From a checkpoint of a small transformer trained on Wikipedia: 1.26M parameters, no biases in attention or MLP.
Each number is 50 + 12 x the weight over its row's rms, rounded and kept within 0 to 99. Layers, rows and columns count from 0. The size before them is the row's rms in percent of the matrix's.

# layer 6 MLP down (transposed), 320x96, rms 0.444, rows 154-165, columns 0-95
104:23 43 15 45 69 68 35 42 30 52 45 49 46 38 32 55 42 49 44 35 55 50 59 67 35 61 60 44 63 47 47 51 57 41 56 50 64 57 31 44 26 26 55 51 53 47 51 35 59 65 28 52 44 49 59 66 55 70 57 44 47 55 30 65 45 41 56 43 67 65 58 69 39 60 49 72 46 36 45 41 46 50 43 46 41 52 54 45 74 43 35 55 64 68 39 46
103:43 46 44 49 55 63 43 13 58 67 59 57 54 49 42 45 48 38 55 44 46 53 62 27 35 55 46 38 35 44 46 40 38 48 57 45 66 54 44 64 61 42 46 57 50 67 38 40 66 48 40 48 63 26 49 33 23 47 36 38 63 59 47 56 44 78 51 59 58 70 55 61 58 58 38 61 46 35 72 58 70 39 58 27 49 37 22 34 52 53 46 47 47 42 46 72
108:59 38 61 52 58 76 56 64 31 40 44 65 47 54 51 51 63 33 76 48 70 59 23 53 39 54 46 49 31 60 50 40 48 53 51 62 48 48 49 59 64 61 55 54 44 52 46 43 59 34 38 32 49 78 62 72 44 45 58 30 39 45 65 47 47 63 55 55 52 64 25 68 25 41 56 42 47 41 40 60 24 45 40 39 35 65 51 52 51 40 26 35 46 53 47 57
091:60 31 14 67 41 28 48 40 57 65 31 50 42 59 48 26 53 64 50 52 55 49 58 49 36 47 45 81 53 59 60 37 45 70 49 35 21 43 58 45 39 57 44 65 51 47 51 53 54 43 53 30 37 54 77 71 41 31 54 59 44 42 31 38 51 37 58 35 75 37 39 56 37 43 65 51 44 48 60 46 40 51 59 49 45 55 55 43 51 49 35 52 43 42 57 37
091:46 65 39 48 51 64 49 47 53 52 37 48 46 49 38 62 50 38 80 44 66 27 48 48 52 57 69 39 63 61 25 25 49 58 58 30 36 38 60 61 63 73 56 35 53 72 50 28 46 70 70 60 59 61 50 52 50 34 43 56 60 40 58 32 27 55 50 51 65 62 69 38 36 56 52 55 44 57 58 44 51 60 41 40 52 32 27 60 47 62 46 46 46 40 42 33
099:41 62 51 49 45 37 32 42 44 41 61 19 30 51 67 54 38 33 39 57 30 39 62 51 49 69 41 67 53 53 29 47 59 57 50 51 44 48 60 68 51 78 50 38 48 43 57 30 66 47 38 55 55 62 21 61 41 42 48 53 47 37 32 63 43 71 65 34 56 59 34 51 56 59 57 54 51 70 44 40 59 44 53 48 49 30 39 41 59 59 76 67 49 50 59 33
098:51 81 38 72 33 66 58 53 63 58 50 55 53 65 46 57 44 47 66 43 66 25 57 53 46 31 57 48 34 52 47 66 42 31 72 61 27 41 73 47 58 50 65 54 38 28 37 54 40 65 58 48 41 56 65 37 70 35 44 43 53 50 65 46 65 57 51 40 47 34 65 50 60 45 36 54 59 45 41 40 33 58 44 55 61 52 51 51 43 50 19 30 52 38 57 46
101:54 49 44 59 55 68 52 66 39 33 57 25 57 41 59 38 51 58 60 44 32 54 57 61 66 49 57 60 65 33 67 63 58 60 40 47 74 35 44 68 53 44 65 52 44 71 71 60 56 30 32 59 77 41 35 23 50 55 49 56 37 54 64 61 69 40 49 65 55 38 53 49 44 58 62 47 46 57 49 66 26 36 57 60 36 30 56 54 64 37 55 45 52 58 50 65
106:20 38 46 59 56 47 46 50 51 60 47 52 51 63 52 56 35 47 67 48 38 71 44 50 49 56 40 37 20 54 51 62 21 53 29 45 59 44 38 59 58 57 31 39 38 59 32 51 44 57 49 27 57 45 61 39 47 37 65 69 58 44 30 47 37 57 60 49 45 67 28 40 67 35 36 51 47 66 48 51 51 40 77 74 50 53 62 62 40 75 52 43 49 50 46 47
111:47 55 41 62 55 44 63 33 55 26 37 52 57 61 50 33 65 80 79 33 48 62 49 55 35 47 62 19 65 60 53 41 52 47 58 54 61 53 48 32 58 50 51 55 54 45 47 62 41 59 51 42 45 48 46 70 54 42 54 42 54 56 28 43 47 54 60 38 42 58 68 40 27 40 40 41 77 36 41 26 44 69 56 43 52 47 43 71 81 54 50 51 60 50 45 45
099:55 33 36 48 50 51 46 52 38 59 34 30 42 38 34 79 47 76 47 54 43 57 65 61 40 66 44 49 68 22 43 75 48 56 59 50 33 30 58 47 41 69 60 57 52 65 49 49 63 55 43 31 57 47 51 62 64 48 57 75 52 65 33 46 57 49 64 56 53 70 61 60 67 50 42 39 68 43 56 48 40 63 27 21 57 55 44 45 41 49 55 38 46 47 44 55
092:45 48 64 42 57 50 31 35 36 46 29 76 52 42 48 45 49 47 49 53 54 46 54 48 62 58 55 62 54 46 30 69 32 51 54 47 36 47 44 63 27 13 46 60 78 59 43 43 60 48 62 37 45 42 54 54 52 30 36 38 46 49 56 59 58 39 37 44 58 54 42 57 70 48 56 49 58 19 63 60 61 37 68 37 66 45 51 49 49 81 54 51 28 42 42 57
# layer 6 MLP gate, 320x96, rms 0.888, rows 155-165, columns 0-95
102:39 42 41 56 44 42 54 38 46 56 28 50 45 45 31 44 84 46 40 70 48 76 42 56 57 37 57 44 50 44 62 68 53 57 57 50 62 54 63 62 39 52 21 34 47 55 73 32 49 39 23 48 58 55 47 34 55 48 44 70 24 61 38 50 65 37 47 40 53 40 56 29 46 28 62 29 56 54 50 44 39 28 64 61 52 45 62 51 60 52 43 55 48 49 36 43
103:50 51 40 60 73 72 43 26 43 47 38 49 57 58 52 26 40 53 48 43 57 76 50 45 57 70 62 60 28 29 46 50 78 51 41 59 53 47 57 57 79 52 53 54 58 37 52 66 51 38 37 38 55 80 35 63 28 54 52 52 62 47 65 74 48 45 45 63 59 64 51 74 49 56 66 45 67 54 48 50 43 40 49 50 50 62 61 54 36 43 46 47 32 56 51 53
104:51 40 59 67 51 42 37 29 41 54 59 65 32 49 41 30 49 52 52 61 34 47 52 51 54 23 46 44 44 47 54 64 61 11 41 45 35 58 34 49 61 73 43 38 41 33 46 49 47 78 30 56 40 74 40 38 60 50 79 55 57 50 51 50 57 55 52 56 40 55 55 54 36 71 49 46 46 64 70 43 59 46 54 49 44 65 61 49 25 47 64 58 62 43 55 36
095:77 52 75 51 29 55 36 43 34 31 39 59 56 41 37 62 57 51 54 77 47 54 37 44 43 39 60 65 39 48 38 57 48 60 60 28 61 59 57 41 64 70 47 42 57 20 45 34 58 67 47 39 44 55 58 58 40 46 52 41 34 32 46 62 61 67 40 72 40 45 38 51 56 57 50 41 56 63 53 57 58 31 44 34 41 62 32 45 40 52 46 71 58 66 64 55
100:44 40 54 52 54 60 31 64 29 59 49 62 46 58 57 43 47 47 48 52 42 50 21 54 35 60 40 42 33 37 52 69 56 59 58 41 42 54 53 18 50 46 42 59 72 54 46 49 55 41 50 56 43 31 40 43 44 61 39 53 27 63 40 32 63 68 57 37 39 54 63 71 72 58 39 49 54 68 65 43 48 46 40 20 40 40 50 39 39 22 53 36 42 73 50 53
100:20 47 59 53 62 64 29 53 36 53 47 74 55 39 56 37 59 68 66 59 56 52 71 50 50 39 66 45 40 37 42 46 48 74 49 60 46 48 61 42 58 75 50 67 69 53 42 36 64 49 52 55 37 54 32 46 31 71 46 52 54 43 57 40 57 31 50 51 67 49 38 44 49 73 53 58 34 47 59 80 67 49 61 49 44 74 41 39 42 35 46 46 32 52 45 62
105:41 30 65 53 45 45 48 65 67 34 59 39 25 46 59 41 50 40 39 41 49 56 46 63 34 51 30 37 33 34 48 35 58 49 57 63 62 28 27 41 48 53 48 22 27 48 53 56 66 47 42 50 50 67 50 44 39 44 54 35 63 50 71 48 68 63 51 49 27 52 53 40 44 50 66 45 36 54 31 61 38 47 59 42 73 52 51 57 26 41 50 43 36 57 52 76
104:37 30 51 50 43 61 35 39 37 35 43 37 57 65 67 51 54 33 54 59 71 62 55 54 29 61 50 36 56 26 40 61 42 48 48 51 37 47 59 51 67 33 38 26 42 62 49 58 57 37 61 58 52 51 52 48 49 45 46 41 37 50 63 41 68 54 49 40 28 78 43 72 52 67 52 31 60 76 50 35 40 52 68 64 34 61 50 63 44 32 68 66 44 47 45 58
100:44 49 54 38 45 79 60 53 50 55 66 30 39 47 47 32 62 48 53 28 37 51 42 45 61 43 51 48 38 51 59 44 46 74 54 54 61 44 26 48 64 42 33 61 48 60 51 65 55 53 59 49 51 54 45 48 57 69 46 64 69 44 63 36 30 47 46 30 36 75 40 77 53 42 48 83 59 57 52 53 35 59 37 62 35 44 62 39 34 54 60 34 52 63 64 69
100:33 48 43 30 61 56 47 20 76 45 47 72 70 60 44 38 59 47 40 30 65 59 57 44 52 51 50 41 25 57 60 56 54 67 57 57 63 50 63 53 50 44 27 40 50 44 28 51 62 41 65 54 61 67 72 32 48 44 52 55 63 68 40 55 46 60 60 58 39 49 54 56 65 52 48 48 46 50 62 54 55 42 59 59 63 65 37 28 26 72 49 66 58 53 37 36
096:40 80 43 62 45 53 56 59 33 23 63 44 55 58 49 40 53 35 50 42 50 37 59 38 61 42 50 25 55 51 60 37 46 48 51 49 64 40 63 60 60 68 45 49 40 56 59 57 49 58 56 54 87 49 76 26 47 56 54 60 39 42 48 30 53 73 45 67 30 78 37 61 37 53 64 45 52 60 37 49 70 47 37 52 44 51 59 45 59 48 60 47 56 42 48 29
# layer 6 MLP up, 320x96, rms 0.972, rows 155-165, columns 0-95
100:75 28 31 50 45 57 53 61 34 43 71 64 63 72 54 45 33 49 49 44 49 37 38 39 48 63 45 59 53 61 65 32 54 54 39 48 58 72 43 62 54 50 51 35 53 54 65 67 37 62 67 43 21 46 46 53 58 43 46 36 52 63 23 64 58 42 33 60 40 38 36 57 55 68 57 43 44 31 42 49 48 64 46 50 66 40 49 42 74 35 29 48 57 59 58 41
109:61 48 53 46 34 64 68 49 63 55 74 61 64 21 36 61 65 56 48 46 56 39 47 65 72 55 55 39 56 40 48 34 40 47 39 67 48 57 45 55 49 52 53 47 56 45 55 51 41 75 54 42 47 31 65 40 49 40 37 57 54 56 49 47 54 50 84 32 48 48 46 53 46 49 50 67 59 71 55 50 66 25 28 38 56 14 47 30 56 50 38 44 55 29 54 58
103:71 62 54 57 41 51 43 36 42 47 53 52 38 50 40 67 75 51 42 44 43 41 76 48 56 25 57 27 36 54 50 57 43 21 26 45 49 44 63 45 72 69 63 41 53 47 34 38 56 69 57 42 55 44 43 34 58 46 50 51 53 41 58 40 52 42 33 58 43 34 43 51 54 39 48 41 48 67 65 47 36 45 43 69 55 55 27 45 59 54 70 39 69 51 62 22
090:47 50 67 41 40 76 51 45 56 56 52 67 39 47 65 49 63 40 57 31 39 43 43 59 45 44 50 54 32 31 38 48 43 49 36 42 47 40 42 33 45 67 34 47 52 59 37 64 57 46 43 53 40 55 56 42 41 48 62 59 19 55 49 44 21 42 35 54 22 47 50 65 58 43 58 49 74 28 49 68 60 56 49 69 51 58 61 40 75 44 53 59 86 48 53 43
100:59 46 20 39 66 59 50 41 56 52 51 39 63 36 35 33 59 46 38 48 36 50 49 31 45 39 41 43 69 44 45 50 37 79 50 31 54 35 40 69 64 46 57 32 37 40 41 65 49 33 74 61 44 51 34 54 43 59 51 66 68 44 47 55 51 40 51 58 40 45 20 34 45 46 56 61 63 54 69 37 68 47 32 51 71 48 59 52 47 39 51 72 64 43 50 54
100:46 71 56 48 59 49 55 28 68 72 32 52 49 32 66 71 28 49 54 48 45 52 38 68 42 66 51 36 53 65 51 52 38 71 73 66 53 55 66 58 30 50 51 28 55 41 43 37 68 49 47 34 46 46 45 47 31 71 37 57 53 44 32 48 55 59 49 24 48 59 34 61 65 38 48 29 63 76 54 48 54 44 64 49 49 54 31 55 49 44 49 58 42 58 54 42
099:26 42 50 43 37 42 76 50 72 40 44 78 52 62 59 67 67 47 43 52 53 55 59 43 48 75 39 43 64 50 35 56 48 32 48 56 40 64 38 60 56 60 53 63 43 66 37 48 61 47 58 54 58 77 58 52 43 49 39 48 37 60 32 34 52 53 51 68 52 58 53 45 66 62 47 31 45 48 54 24 52 30 53 47 40 43 62 84 27 40 58 46 37 54 58 51
098:57 48 50 57 48 54 31 51 54 43 28 61 66 50 61 63 60 59 56 49 55 37 50 53 48 48 64 50 60 45 29 69 63 68 53 47 41 29 25 56 41 32 53 45 44 37 61 61 71 40 61 55 32 33 45 45 52 64 36 46 52 37 67 34 58 45 44 31 47 61 57 44 57 70 77 36 22 54 52 55 48 58 45 24 63 51 46 80 66 47 58 49 58 50 41 31
103:33 50 51 54 44 51 45 37 52 48 33 38 61 56 75 64 41 20 58 46 43 35 52 36 63 26 31 43 71 39 41 39 57 53 48 42 55 34 52 50 43 52 66 73 46 52 38 48 44 57 50 43 53 63 45 54 30 47 61 51 59 63 52 59 70 40 38 54 52 43 56 67 49 42 39 47 32 67 68 79 67 60 46 43 35 61 58 62 68 34 60 60 25 42 65 55
100:43 47 52 72 43 60 46 44 52 46 51 65 52 65 46 46 24 35 69 51 47 47 59 28 21 34 60 61 52 50 73 46 63 31 64 40 77 46 59 60 58 44 44 30 46 42 33 51 57 42 43 46 36 44 43 48 50 42 42 34 48 39 24 59 83 53 52 47 58 59 32 44 39 33 69 45 48 56 52 52 26 56 61 30 65 59 54 52 51 46 63 49 63 51 37 59
093:84 39 49 45 53 35 69 65 78 61 65 50 46 31 51 52 38 56 54 29 53 60 20 55 45 53 42 55 54 30 65 34 60 67 51 63 42 72 60 47 50 43 56 47 29 54 41 42 67 65 54 55 39 52 32 52 64 52 47 49 44 20 46 51 45 67 56 52 50 50 42 36 57 42 55 52 41 83 56 49 42 36 59 45 54 61 47 43 53 50 24 48 49 51 53 37